Weights of a small transformer language model: biases on query, key and value, tied embeddings.
Each number is 128 + 24 x the weight over its row's rms, rounded and kept within 0 to 255. Layers, rows and columns count from 0. Numbers have three digits each. The size before them is the row's rms in percent of the matrix's.

# o: layer 3 attention output (transposed), 128x128, rms 0.0745, rows 111-127, columns 0-127
# v: layer 3 attention value, 128x128, rms 0.0749, rows 112-127, columns 0-127
# up: layer 3 MLP up, 512x128, rms 0.0827, rows 0-35, columns 0-127
# down: layer 3 MLP down (transposed), 512x128, rms 0.0602, rows 0-35, columns 0-127
o111 071:120161125134143070143135146119105121124118121121146122130144109119124190153152157121129116105082135124136097125113113136098144131123131079102113154143140105094137164127134139123145141148137142147144139160100121094136149124134098080121208162117139090107127075116116162125099136100103159113131131112146113102126128076134125170182130176136154129144128133117123108132120127139111214114110
v112 082:137079142130108110129137123090140152146142146108124094150167131131112114119091120105154095095111158134129127085090107103133173121134147148085142110144157118096100178142151152141137175123149120124177099164093100092130187118167123141164126146102064133139134149124138136101116153081135140104119139144121096124115121152142124133124120114123128079127104156119128124120152142181112116168109
o112 086:117126116111169100103132188167149124153110145157134090106110102135117168098138119159121098116090135113132106129137132174133100123151135094126114116148066121119099149114102125131110118161124101153083155124153100106105148097132106145127196149095147146121122100119130192128130127147151151101182109118139155162157127126148085140147140158169110148126108138090132115126120117141111134102107
v113 102:134057129102081122074133144135120121130120124133149132141140143142122101125134120123134110096115083121086110113137161122171160140107173145145127130158125125090126138122120119135130133126119116153143122117073125144103213115135132143128135125137064114150139126131121150139113144127139136147106120099121111139104179143165109119134095129147139084130026096126149123117099142108118145120117
o113 088:134114138128118167133107142148129116165145152137129102060157089114145115095137110132102124129130165155127121175139141138110088123130100128107148070142135108142142139097118163121133116153112077133133111134141087121181104133087107154120126127127146144095132166070116147125132147156142093136170120138102123148153132126140090135087110148135090132140171131184118134164159105159099095116145
v114 076:139144123158133120157134154145120100162137131119126093149135140107121135140100155142157118151134098117129129129130101149073155104124096143155124114121126149126127165093148173127117122129119142161082137138145125176120097134128174137116119106175129149176133112142065162158059123161098141140153163116106108177129074129116119119141128140114117102127080115144110139105097125070122108098137
o114 070:074150126120139139101132113120121111092126121133115124117098102117154171083152148170143099104101110151124127120115143136170119133120121133090099166092125134139123130115135130144132140103146129123135155131099135121109124127131106136144127136132111108108160159126152136164126137124194118124112129165115140118141124141129109188125122092137157124099123118059125155112146125123183244112109
v115 100:134122132156095094114129110119102101125122127098137150101138148137150107122142127143113115127130154108097156107091150147135185120136146147121139096147150067138154160108162126096132131106152105122160150220086139105121126165157108126167131130119072162128085136134088142134140130081146132137131123118114076140106104092145138138125122127109133092128089155141110128122132174150094132139100
o115 110:151087123102146113088130143162150153145102142181115153128124108130128113104127121157110136117123155138128149135129136112156134091131118085120139113138121144151100166107117099117103150157104093133108125093186126123117158086119096126129153112119156134112157087128166153171127144193113135148129143138118114156127116123098079100140149173147068132155170146115141114102117097167126083098125
v116 094:141136150162116118128121159129118086120121137164125109142115145134171118135137117129129105137142098150138177139168172132079137120129121113083131149142144072118142117152164107146161122119141133087171112127131108077119124111099121137106135132111121109102093118100122097152157116086148128128069156146145090132136116184146142093086116135117118078094168154143167104161163119149135132116152
o116 098:116110095114120103138113126118087146148126136104134132097085144101128118130145094106140128171100123136180090097130111138115120156173122096149131137097108127153111133134134103143122156150115172141122125114132144157107149138088149122123099120129124163155164138185120082099101123135168114131156098164120152173115128136116164132125148081156120160144107139079121109092105132126147203152154
v117 082:114138118137125132163125133152134073131120124114091123130116108105138141126161150167116123117133106122145162145153137150093118138109093101138097118111116149130142103155129076131117118120105135125125133195097152135157094151113107165069113121173160136158101108123120115140190121166115143138103176115116120137182120097084147134157140122121153211129115101134139110135102103109144126129121
o117 085:143120130125092166117114068121110098111146155134129172147126151145137127137118108148140145171140102173139115111134121072137138095099136156103141208097186132134167120116131123118111131149146106110152133108151163108113118149115149095139090098144131102096125139164114095149154136115159095150127112134115126126109152139172108139108133074077135088125161120133109108120123130136174145118138
v118 085:132141086188122120148139132127138077136119123136140125098143170116096165137175064127184129161116144159109121133115141116106140125110137136085128100127130122117108111106177070132115130118129131142080117206162132121123112125133117149149117110139185113183105128141123132116122114130137144123087139124133123138075062117151156136108138139111133114137142130139109119140125121103142130092122
o118 084:099134140108152154132116102089109118100117122119102134152140115128149203124124132163114131110122127112185135069124120106129159143149106102145142180109170119110149161147124152132171132158103132119119141154084164136122140107176159101090101141126093119121111090113104127164140122131139119121116155174118120122133135129156109112164160101140075104135122153103131110066103150129153125121110
v119 117:126113124178130135114103123133141089135131122180126122109113154132158121119153136111125110168141090157116162139182155128068131123147118095114115155130130039161161121120160093158148127131145116110106130137137097137100104116131122134126134158154148151111115124129082127118137084108127102123065121122124075138142081120137158118117151150140134113101118160137141137146161124073138128090118
o119 113:127130114106113097132124129100090138126102131140151165124138117109153138186118090118152127135087114143151065121106115129133144141162105084141122138124165153159121138162139105150136121142062172141149113166132188136122150145119131100117111118147104120168163087140158078113095125134123117133118144155111143139080115124102156100147153141169130139144130112130120126068098113136156145150158
v120 087:120109129116134124159112160144140133101154138180130163142103107116121129108107107130120097104112126117134151123117107117092158119117129132064145137137143108095121173166177079112112153132151137153110120124146099124083101120141115108127157161138131153137152125117113119112160108107122157127110105126126136147106105105106157140133162118110182208135052153109148074110113130117138125169125
o120 080:152154119129128143136122125141145100141109159140150142167151121139116135136113098131139139158144134128102094122122131142133144092133130117152108125166162136137126117123115163125101076173102084121112143146124164123158135124140131130154091137127123121123108093152132151131129113116117083130143096132116123107133127141151129067108119140142105115158146132199110142138149132142098000090122
v121 102:142105152096096143112140109109137117125106117082114194140117094145176105119110137136087092112144127087152169128165128133167149132159129165145123106150116104069138113135113123129130146132154129118164085137065143107135128083120116150122135153089081135102098129094135161127145156098157144118158118110162125122109155144132091132125129107138159094118100152134141094134136119154090120162131
o121 107:168103118111130061112141165179120139178153139122146099116111130100118094115118119096134133132101160183113130164130119150107112113102148077108139115122097131151098160096120148099102139159140119130121134111155071126099134132104098127145170120139142133131120108159099149130087124134129167103150084130140144168141120129115122130114121202132109140162155156138124112159139119152103157108136
v122 088:122136132122169131081113158124087122133116126128133151090150098103116112138164178112134156155114132137099129136090147128180105127130154129168092109102137141165112111116105131130091122153111118090152183121132143118168158145128091134143103117134180091134122121151146118138080105143137148132123157142142155115152151093149136126124092136171086111125190117129122183138136086134146134094141
o122 093:130102162121108153148121117081125164124153109128110134102150152133144109193126128130089128116151131118152141137151141105103117176123110177123152105132125128123149095144106082101162160049140169134148110111173126160110107124134172119098131101145105174122144148118084094107153130137082116155111161132148108117113133151100144146110118140104117133098149112129161091135106130117148097145146
v123 103:123124198132113129127137102140112165110118129116139110136102098147138121108123083167132111138158113122139169118195116188127083121112105111149137151117096179164192126145119133107144099130110163143141122084117134094132066162123140120119141112117139114121106128122133115151142108163126117131157161129149161118177099165097124107138090130131144158102177127137126114129151126150135127110108
o123 115:136111092148103137112138104166130159115103117123099154165140180137131095170166149087143120152126107135098080125116118074154111136120147151118140132102123114162109119109153121149117171154145129134149124105170152143120131159101125125130092117115129121117102102170172096113112161108123117137115117108135105112111133119172150154118094122069183130177104123133118142141072144148127140128087
v124 089:108172074093147121136132130151156108138145129094126067124140102123086125134139098118158107164128159183118096107156135098060091142104139114146120112088124161153084139114135157132128129132115134169081099150156123146160148103131115131115105139166157102193170122136151161128109141136115123129113162150109134142144136129118138120141153124115114104118166112118146131163134130131144135085146
o124 095:101130144163139157119147115119145131102105113143118095155157113121134177182127129126165122104155088095147135121120139091135140138138114149137145138118154107099176138166099115171173064103121146129140146158101172123116121141150160170110139138130113123121077157096111100122152121115116112108126142110108154115138150119191105092120118093117143090100092124160148151118093133096156116126112
v125 096:145124139175050122130129140113131107111116138141123157115116152126140108115133182145097110129121119114115170137176133126106136131150110129105108128130132108090149119135148122147169128114122119096187146086101123115159107110100094135158128141068095145094093131131122143146100109084124108139130138165122156116169138160129120118121116134131156068102178131136127092154145157186112133129114
o125 082:195089118119136093119134148161103146172117116113133131108114122119164069166108112081138136176104117155128123134128123152146121144149117147151160120118123123162097140153140157122075125124100135123107093106156121155097127126113124131134127106130121151136132111158136134107134129159092148126151105119124128163112120148125141073105123192125104182160095108169146105115122093135110076158145
v126 089:134194082143125133168142098134132120150128119129104138120137148128105126129118118132148090139119120144122112119142135154098117111159097115147137123116113160134109093135114167114178109120120118093141131077172125137193078118123096112120122121119131130127133114106110134164079114117110107136134143142099162111165172111093143112157130134145147079093225136126127124142128147150129141088117
o126 091:128116122145127165144154120129139169103116116124106140163069122151126109126126147107162126096108092109129159102108129123142102110170128147121176161066130148138134126163169129161107108085105155134143109133104145155070101135135147140117112118129109131141101174152176145090134134121134177146099133131119148127124117162158140094131159131097137156108048119129123135104100123117119154126109
v127 098:122083126155124131124122142136130128112134141141123138119125110127156141133137139132150096114125119143134152122144085162105141139134127085090113167118124122172160099134160091124123101146124145080157138133154137112150051132119132153097127122162128141108113136102124089140163106135137130127115126088156066130182162066114193117109083132111153148090143121151164113164145106115162125115132
o127 105:135144108120089114112128097105094124148123135108149158139083165138114096169140082122133162159099113117154099135143133145123113137114152085150159144098137153126142122140117082146130183148125166135145099097145174121114156143126121100111084120121107115129146107180131092097130118119151097146105132164109175126096113174110158150171147088098131162118136119133111139088098150139147157118139
up0 067:112150115114129163149105093125122149115152109118109141110129100102149107082139159102139147098174118148127151130104133139142152130135135120106113142132103092112125165135096109183135149159151112101127092121092112098141129158105088134119121146116157096138161163149137128133111151143170112111109079116185110150160134162100119159064086093119187146145149165135130112126101127161116136136143
down0 064:140139120098131079124084103109095176156136108155106144100154140093146115185100123123124157129113135153145090122121113116102125161103163093125109119110144115146146147141126125123149155147131127144122133144125130131112121112132123093147163132099153125117131072118096135124092139132126087128130129123166126097127102105142153126147094187173149142155171121101123097144118116119136230143117
up1 091:119100192112114142111132146157140113146138140133119151106126099123111106115147059148080095139126089149098113107144142124166094103135139111113124118171134115143140089115139084144169132141136128175118119144110119103081119155100083185100121154134135115179125105132137156141146173146130131123100102124163121132142148070079106109112132128165162130127127160131155135111134115126131137152118
down1 085:146146126134134126126117116153098146095123132146103153115114104112141137119133135121132114088102119140108158114135180084123130116179128141152123157117114136109125151128130142136100103124155170118098104114108103133144155093111182137115098153167143190075095160069142160114122113071148150137138145112161109118166142156147089142145153115130087155162105113103112134144113146079164119118139
up2 123:104122138162154143119133100103130115106110145127102123094108120141139133133076120175086158097136139149160134097099134130128174089108140140141119143142137168144185163160153128158175077104111132111120154126111125112079144138147168146130116139110131115060106165119097134106124129100133152135113141134129154120110110126147122119121122118139182118070087121144144166121086166138123137148113
down2 136:114144112112128111137121138112114112115151134114114111090082166080151100144133138088148114125102117151120117203126113129126089130085140116115153072126093150126117155163125138147143128140115157126125105128188099110124125182108131179148121126151118159103142161131100144105132151122141070094147138126096143140131119108142165146124153173089114165143181121128137153144086116140119123115120
up3 121:130103141097113147146138128117177139122124145138149142167122128128133173099084100158071111119147116127159143137148086189166131131119166163143140143142141104110144105151105175151138107122154139126094134128105150115127106067157161111150154189115092108078148144097077118088137120108096143143107119130146126143107149173134099148121122117088154104134130138124126110134129132114114131121152
down3 108:162160105120141130086154107146113162102147117154137152176129138131095098088116101180136083105144119108116153119155122119157174163108173125170128134115101124107119131115107142145146107137103123134119151120112133129100143103106133149141112114130143173114141096145114150116105199128133115106125109131162104105149090147166118107158118144107121104138122139072104104157132157097173113089091
up4 108:123088118138153135092117163131149196165107134121137154143117117154119130105113114120079094133149142141093116109132139137135156131159131099158135131125111121178077155129125105130060131159088107154105142081131131129065135118090117148136148183124113130150127131158185163126114122174118134116113153137133096165140118164131114127101158126162112139130103146102137160125114113131127101130134
down4 100:111136117158136131108133089116152149118131141087117115144120129120101142146120084135130145172119119088122096155092123062101186128146165133132114132138140129174113149125109122113090151161118182124120150137106138122114113174106114125144162144113127109112113119140112139105135100126116086135127147109154053119160131109129146126120125128125135100186127158090127167140111112193139167110098
up5 083:064148133096139137151102122139134120145108133150106124153114140162112137103131151092125132079149134123140146126127177159122159116138148093109120135139134126124165137106115088122134137168107140166133105156100126081073152155125103124121081164119115092125167150156143122186173166099137142127120113107180145148135147071107083147141128090134110104123120162140122135142134143163140138117140
down5 083:140144139114129068091077151128131137151119098117169135121123117126113136144154127170120133113104136160112067155129100150137103151083136131114110148114127144121127100140153135110126096139156145116115166162123136112121131132149130130116138103112142129105104076158138158163149113117152122116130153151131107096103126119122093173138104168144147091136121156110108112094098101114178225139128
up6 122:095126188122081142131103098148145123118126144122113118161147109121166146133116109146085114097144105099150114122095122121137137133122132125158100126164127102143158144134091109151147128159112125177153133138108153140085132152147127132090120197138158103089155159125129119116162134101148083136151137129145144133090105133105057130120119091143160083149072103156140112097131126129136140147115
down6 137:136134101140125136145141152160165118106127095156126114183123109171088119155153164123152135092151155121112098145142089159186136107153144118107131118126135077127156070130152113098110128152141122141127153160105154157157092113140122116114152099145129133187101109128116127161111137147120146110108179123134140115089095107126141131140151109128117077128068117124096138119073127126129122110144
up7 070:149152170112120137137114131126124086156083135131080126100137160159132148118108134108153133121155140139104097112114162118162142097122134153110190147176155119124155166142118132108095077132109124186093131096154127147074132138153122139127115129159131084134142160146123154161120138137109118185093142111137102137124132090147095115115156147124117119097091107148136133111088094099128098123149
down7 075:163120132127148030153144120105138161140140107115128130118137133109138137190085129111092151092121126106132113099117109147136141169133128101146113110115131130104127090152078134119109161121111168146114119123130136130109135118117103130111169139133111134161150092130148136098144143151110150137136134172140092108137104101089142085147099212115143162127139132112157143128134110124118183122144
up8 096:131092121152144136125112115152136170127137126083128119112134130163130078104137099155123134125144161139162083101149134103120144137147164119124153092164145119158170148105138134097137159152125114156128097160130106109077137124112128096113124113183112087097134138116095157125071138098110094144118173145129173173125088120070115091109138122121128119146134163122158129153144160129129127096117
down8 107:139170102101129092082128122128142069116118080122142106132132131120169151154139154111139111095138108184077133138130107144154104132101136121122141150099152156128113139138144148172098096154130143125114136074144134160143091114116147109158149121092119168140099145161103138117153125130131138108150095146124087095137119194121156134108114156119161160110164138150131117115076094133126127114148
up9 090:119193118115147126127120151120133123159088124097049140150137104124201131140148149129093171122153155162097087121104180125127117115121143101153165119168164097111106147123114117153145157137102142155099137121132156115113145122125089130106096141158127110129147133145138158157106160112126160131100127122135129152094095162131109106133118107111157134151112096147166164161101123135113114123116
down9 073:139137107113149043126097146114108106162129123101133136145130147115138125187114154118130116127109132130140135148131131118106128152139079145135104110140099083132116125158123130146141168123144191123115125115132121122109164114154125108153132143088134136090134066147176140147108148133074175090111128128098132129121103150105126133161125177132138138142127136139122139104128077145156195155134
up10 135:127123154132149124085115167120161172163131129153139176107129099198138128115133060137083118110132152096161095114094138145127140134137120083116119136119129139109124153156125133156130131139092103134155162124165141094136155119123096111167134138124150104089135111112080165143134092115138103123134122126192152153141141090137068109121139104120139115117098109122160128110123155158147125140138
down10 132:079161122137117124131126168122156131177106115150132108173147105152139188142155122139178107129123104105131104113114113119095128149131095151123100137174110087156100148091136114152091129110102122175163133121148120117095119145120130100159151159125158129123158083159061117133133104130144144115120114060136110110106108107156149147114118101137177127123133125134122176120111128144133134127102
up11 124:104146176098078126116109141139108162134177103145147094129098135141088145133124141128163132155155107150132175109140159178121117115106135122143148132145138140103128152120095120080141115134109121135147144120084120186109123130100090109114142132128162097146135148129120132112134087095176095144137089133145170115110128118125116103136140123170107097086119178147116089070130157130118122109103
down11 106:088179119118134142121139087140107098137110136073106117112133159140169090082118105151106131107104115125126169131132143106105150112129136200134121126123114186179163103102157128108146111123120144142094077115106130103150093101122140157121122119158115104141124135124107141148156133147113128151117172087149103110094159121103140131117129144150161135144117075148121135152146154107145159164111
up12 107:119154149107128150127121112109111107136158125109132150123123084143083136123160109126139125134136146100103128119090139189111122115131108138165121106149137108120170114147133112141146138173147119170130137143094158068106151124091088108111104159109155077143126142147140179125127124113173116143088131120190098121115137137128129129104113118166112135127143191163105121122130122113109123061090
down12 111:128115104162126105153086117122140169140081106109142086123145098155121192099127133113140107113083144101139144128132120106157136098154118151142132135113101119148129155116073114098112127140112106133130125093154100108111177169134116143110136137204174201077118119109117122112127139170120151077142133105148108124157150106128122129162147133119141129132139123115136140138092130143143143161125
up13 073:112133088159195162128146110147204153133128161089147135166149134094119133109092142136106151071136103147149127126132132159144159129159140142162124141124115108123135148118130160109191115112082102122094095143114120126129151136116140152114102128124103163117143156148077098154108112107105143161117108137123163159108142096101131129120108111119141138125115135134148140148129189134112084118140
down13 075:161105179127140102141173157103128121124129109133136127175163143154117100213105121115111126091095117147151107137129111128108134143138106122108100106131162155167109130121114193114121165140132157083121107103141148111128131151161130140111138148100105178138139102106149098122138156108117125122091134103100106120078141118106101131168124174098100138111133119166142081139137132130106122110139
up14 105:125138118087095123113132129103133138114105135120151126162135129094129151127108131115119116122154119122144112146170094191144100134169162133098139154104124157105077140095112157131136122141115110122151190092124130163132126094116151144169136120168143131110126130133110109108129076078093132140115109132147165139144134158133096149119080132094167119141088089129151082191103133137117109098129
down14 093:093124134111110104145096131106117154148128173164151127117143155125126158123143109088124103084096134140118117123170146128161095111144172125123111133108119135148136124099136146155116140160125142099137132117127088103119174143117104109136147151203159159155138144128148085098143087141123122096132138151153121094135137055138088167133160159112101147136124104139113112137057119157129121130123
up15 068:122114119154140128162147139135138154167106128073114124126109142129112113123126167095138163120139170110165173108148170112121097107129171169110127118116070090134128124060133138089131165124112123134155109113103097109094121074107160134113148155090135126135150171150111121111089124129111147099160120080149182146155157080127126143124129108149124113116125121139125146132158125130104140138110
down15 086:134136168130149139130151106134142159133128141152134125143134143143118131138106084110158140112159115125118118135142105105114153095119125138161137120171163136121147110165099096098091111145091125155103141178125129123120126123110189131103104143114128133142127128143110171105150088161076112139101166111114042095112112116122123103154103128116135123140149100159114138159165131139096047131139
up16 096:110158134097182132143117154119172121139132124141110137142112182170134097114123119153081132101135103121162119119113128188132112109144138099163158112176146114074113166149106147151110165128113139159139127144108122130122141094126138079097131189099125135140121135118115133132132107131111140163111116097129172174081138175133147134141148100127129106112094138121137093120127146099083102150117
down16 078:153127139145122080132107114144077123112115131162141115121118121128158120201131069133129115122105067110151155093117140150122139151127126117128118110155129143127126136140120153141141094113167190139126141133102104110112150179151147168115167124109139125110128096153072083128108156097098145100114113124121144133107105097131111127108122182136143131144123157170169176119146099128141129150117
up17 117:153103147137139138133110136104155137165095153119147124137125137163121102099130095126096127125154149143116086108123140150110141098131186122174136092145147145177136145135153114082130148137121108172159098105142155102099157158125110117062141135151153138156136129161096136157133134164097151147107111120131130141105144155120081082113145101109110164129115164106134105177109157120101127080138
down17 117:086135157122174121135147141119158134127141110112101155090128164104067132165083171170096108106123123142124170117120162140122093127092086101157114168127141158140145154134140111170166103125127135095132128112139114115115126103161125124129095173167127148107108120149099114156100141053107151117103127112151118122148139139123133156103127139102085145153132138152146120110146128139131085145150
up18 096:131175119123087122138119122119128131161126137079141103111120164142116110114110152130158124116120130148107202159152182142103133113117099167108119126144153088098119136123137106148185140141121111128148113086118129089075159148114103162130121105114117089135148129153128131134139171095148147105105107130122072114113138104134137121109163117132164081115126148155114141132129146199138128164124
down18 079:086156107157118147125149114106186149199108140122161116168144132084090133117115130105127118136173144160075115142120101135110109136139095139151126135109096138123126093159100135078160099135107125104071155136120186141147155132146136135128116111149132121141113096119123100141087121155136108134114116135147153142148156126082169124127115159181140138127135119122089127112116158096128146108109
up19 083:136117171111122125107114146159141133128117117116142095113162107153136139120099118123132123102100139115088120123118115150169118136147161149126122165151103139131109139137075144118114108134122110162151144046136127123091184119085143121193101184136113110143162129148108118083167190137127140140098131137134091129133092141145145157089113128109151079155117145134134133144108103109132140154136
down19 078:078163126108116158166138099122169126165132112130160090166122124114139067148110126125134133137103129132091167152144133099113150155078126104077101131110118115123114148134146106125127111121117142138118099107150107122118127151124176088145142085107138129144130128153092150138153115118179136103125152159138098090152136161175118108105167184149130120150099104108121118099139126142173127142164
up20 085:129205111121081141127077156108089098096163171097134107137117109125154165113122108134140137101136128168146143093133156180130131133055157133106127166116135160104114133129086113138116134120121118159108120136117128084073120133162067158118090155105165132149128150141114165110166126127135149127108135141137099114136140151111120147099117120126147145128142130137163117143094122118138132138128
down20 079:113134112105088077123103118117125080136092136138111147184156119150126101129128136121182111120120120152154119108108117103126131149144124144111090122116172118105151149137082145117137164138120136119147125119122136126070115138124148127129181144087120100113130108112115145101125150077137118099119180132163136097145126124099088131129123198117179111145134109147126182130158119140146181116144
up21 078:113122161132165127114133108139134185161117141104140139102122138132116137096121118133118114141106098179068173120123147091116145094134096149164111118164164119141103111087093147139152133142142122112083140101113164115140174155130106162128114137089104094121157123151153102119150152146156136136136116133140056111125166111143144126124145132170114097095141133142126173106143132122147114140071
down21 084:109145123091124140126117120135160146116138153117153102130076112139110131113130091141113101077119112116104104121170132096177117121144126122123101148128128164181181100159107127157120101164125112150082126144135122136105152127146122130110095114195153094132134150149096126159121167146152180122124103126158127155122122135095089154136180090125138130107071137100120114111123128116158144158140
up22 094:134151115133129127162095152166121114122116153155149109127107095158126147129128146072113124136147108189111124093161079091157068116113118147149140146140092137134146145108122115140097168123143118186125126124150116138061164109118155167089128151126164093139164129145123122124160129149105168123152141157145141133100108099110097137132115118117115143127144166080150112127134116128145114093100
down22 089:133159117119180147100168141134117166120080139149103143136107123128150120153133136105163138152124102119180182150099128104161129145132114140132149133090115112104115135124200137117127120116151120117102148108132119109136140123131111085142127151022127116131131110091097144098134107118134104132148138160121170144118082120191102105129109130146141112130082127120151139138138131123138105144148
up23 117:125140124124118152089124134117128122169101121136200147130107182150108116117153116108157146152135103109099126101137124135177153140118149113128114150153114160123141163136150138103090139144102111136144130153132117132094173190097102162139124123151183100188138117132149139098119147148140151138121146109141124171105097086104114102081141108141096132095141101115137129117103134157080106139148
down23 108:126133129128130095130072129180129135127164117094086134115155099166125099167101142147101162137121141096089100153097104148137121127210120128132136078116138108110124106136120138130138132089165124143123112172095139147134108132121106152127167146127111106107152081117144107111170179118131134128138107132121109122178134127146107122150184163131126104155127101151125102115092106113133156155140
up24 072:126149133125102125131107125107105127141105134115117128118109170120137161097118162140132051122130106142122128137099117111168138136127164145075137125098125151121144156103147159123132152124143134163114191153126123134105120106108140098125136158105136097168175141167060128151091132139113116141116120134152163088110117144061121147110067141133164130094137125135143140131110148134121161129079
down24 067:165141131138109049154131120107077152115145141129138150098155142144139113174140128091149154127118161078156165166137137142119125162125167098148150113122123111118104171099117128148134145096164155117157151082134111104121146141130091121166141147077130126110148094125184150111099137118106119095117118108116107130125135096151129165159123152150137141128116144113113126125114103116160162081105
up25 086:116086140140098124155129154140143094106103145121127145148095144152161119139104133165104120114144123147144123109212101131155100131109102116102164163147109132118127119125134150105094122098090122120115142151128112148144112104107158177111150122178143137125137119126122084140156111117099137150137152158127194128143131162091103121125112135111157139104111136106155047132116139180113135137161
down25 092:151127135141148131177101177136064165133117140154127126116125123104162137133120133120112126111119159095155150134114098115122062110168136125091159142129146075117096141111140123125107136173142131163149104095167117129106111133145094129090186128108133121116131104113152123070127147100121138092130151157152127101158141091147147151163141140143117118148123092085123129122157092130171146143134
up26 121:109125072161147144162094136129128114136101158156114140140128105157125149125190147117113153086123129154122059127160097197121141152109169107139128144153125106124127144082116148168098118172104122120169102124171104121146110095130134103109126140159155160071124125125106109138122105133104143119116119135159151144125162086098106122114096120096144125131124154122137098121128120156113121100134
down26 105:121113130114102135145122099128095118153095121164174123129146121120160140119134108096102106086155173113159129134149139100135117173156143152127116153141133133126092138153105115122148154172127138119143082109137116138144128148115139108093096148144153129123125146073113097161120171184104121154099113139163121116116114139097121133162179128105128107103103159098109171151097072075163131123114
up27 074:057142136101100166165113102117102136093153109107127114132153076162129169159127125136110097123131091112102148129101133128112153140129117121144119131099135154143142105136100082193153091139124147115121185098136173128088116149168131122137101145129130123119148131144153100141142153097140140141094083117141105100110116156152127149111182088135127100140125122135139129116107129114189130138130
down27 097:134140141109110166120139129185159120098093135175136141182104143114126118112110135134122148107168117125108128098121120125202177109149104114146130133159135108099127099166112098152125087167108120129097144133117142139163117131159180153093107106144121140165134126151125107125145103145111132122086101128129133101104120127100134098137152096134162106135087124143160093103093153122120070153148
up28 086:126129130091127157108112111135100141142103124143085148094150171150173146129173116200128126122133120144174087089142122140183112123127108120146126160121179125125119115145110156151155141111095118128121126119145171154118106100128134122117116131113136116119121128144132099146172123154171103110115151189149124129106139123165119111109087090096138129113129105123161108111105126131128089100059
down28 086:121124167103185124125168134137178116138178141139101111144129146149133117077140109141145135120106152097123084090151134153124126113129098168199122117160138143088159106155125158124113088139126127138129142134099108120124112147149159138120110150115135115111097102126109152093153082134073122145116134086138125135136127157115059137164132151106166153153111102106115141147133131123094154140130
up29 082:080094147108109120114119132122120118197167139127120186084098107133140131095119146140124101097149143162141124125123131147132139113120144123149123145151169106099111152123136113146113150135166117123148125116092129132097166164081044116153102142173118094100174141148166115162119151115132115122092151108145161154110112132091097111102150094138146128131111113144121158152117137130112126132104
down29 072:136145123128120040116074114129093096124150113127138128118158104123133104173145150111136133120103138114139132151106113146116124164130126113142120138119120091093127154143124116126165140139174168152103115100135155140094113115129109113135172108124134118121122078146127094122107142117120138080116131154150158118138141103110111139124127170119183126125154134102140140143127093145148237138149
up30 099:104117127116169150130133104141150191166103167131149174137121092101147129120126120108096125127117130139108099136119078143139148129118141114151106117144142110143173128119110090112145091163111128176109116128122167108095152149105096139123105178174123109142157136128114144119116158133093095152098153120161119175101105119041127104120124109148149111146121175131130145107124118149101118125139
down30 083:159097132102126081152132156188117150095125094122121122160148103119096158150109105130158113136118153107112150114120117116124152124174141100150105107143151153108104127126107172168131142112110147116122141146133137115152109106121140119103181115104159174132126087117157137140121160146138143064123108163154118054182125134145110136125120153114144096127108126154108120135085121108109143081145
up31 104:110166148123129130195115142106146116108110123128092164103160087114142178118163111130109118119152118147145102132126116168100139110108139121103131122139129100112148171130168124156133133158142137137118132177136123070129088105102103092153132103135147112067145134150143111201104148080146149131111095144149157123093129137116109117096128094091163135141142131149122144158120114104106107139140
down31 066:121125134133113102102086094117137138191095087114136133119098147122148148150146118160114113114085114125169073121124141175156119157094165150100159141143173145145122173115117113144130110112099157090111148109116144084133135119123112091129168136122124093090107111113104087151121106114166109103119168146170110139132162125162115115158115149143143152152106134108128140088125145113121165154144
up32 118:116156092128062149096088144094139118113155162124149122130134126140168136124140157153127136126139162133092089108088129112141116134069111143132113143127128185134109119143135097179164132140111105117131169121125135136099140133147102140127067117115182153120117135136120173163128170168123144148099137159111149137108102128134102119119101101113145123131131119131150152129053135132141116114084
down32 105:125128111100117108178148153127118142145122162105134107142122088087137146125102111140110095065116126164126110136149097143136124162097148087144143112121095115142163140121158140115128114184128159157167103170108128093137119118127112074152136125143085156172130121158097140128106171074132144122134084176142119118129091115159080125118100152139119101132124150155120120145151124138109154140142
up33 103:125151132119125157125091149099157157143154155129090161142137115134129105093143167159127094148179133125114099113119144131093104098109118130141153115161164160116114137145118107094171139135136076114120143128113124132106137135121088139081117116147160088119126169162139124167106134149142079159149115142113168165130092085135094114098096102137139161137133138129142125115111166086112123081089
down33 117:173136132105089094118099091093093115163121106103159084140161120125144103154102159110144109117140125149156156146117119170120163118159124125161102114144110130125156117167122175133147123083145132113126117091109113168142135122140122131097155153111124130114125081124112151118148164115118121094111121153153150074105132116116098121138118209148146113169101128137132124081136140095157151146139
up34 092:116090165184122117127114121121164149143174163112140156092144114143122145114129112126146112065130119134139145131160119183130122131147132134100123100158115176143130107152117113128148127113130126129086124100166152093145113090131107134158159142119132176113159104175132108136144146079136137132101110126171154148114129135100101135089075100134117111082100135099157072119133141129132128106153
down34 068:131146119102129115147135118121084118144152142126171160117126108100101138143113113152145138130104123114158143109165144166092128146143104117120137117114134121126132187147141119101145147099133124107137119096162150099106075116106114104135189137110107116091149136128175118145122134142158155137140123059152124081151123099117139133147092137164123107187130131122097119151113069098166177108151
up35 110:088143151163133139117122135118185146106136128105121124155088089143126171108125140148123125117152140102092117117081122116121113083126120157125103090162093147102128125114164139149106098107140151133088160102119087139139120138132142151144141163124159135112133175140181157089146132101100166121063159135119120117164092127097082132108122114117125119143115138129135162154135126135078123173145
down35 115:099144109139130116140099084149098116115162161101133088123147133154133099194144102158139121133130124146125121126134123134153115135096161169121130083138112150123130125146102163097153154135127116136124161118123128123142131131145111139138107101163082137130104140111081087173104132158133074131192132148150151125104130104170109148099104149125129111134201112123106118143094134142106125080093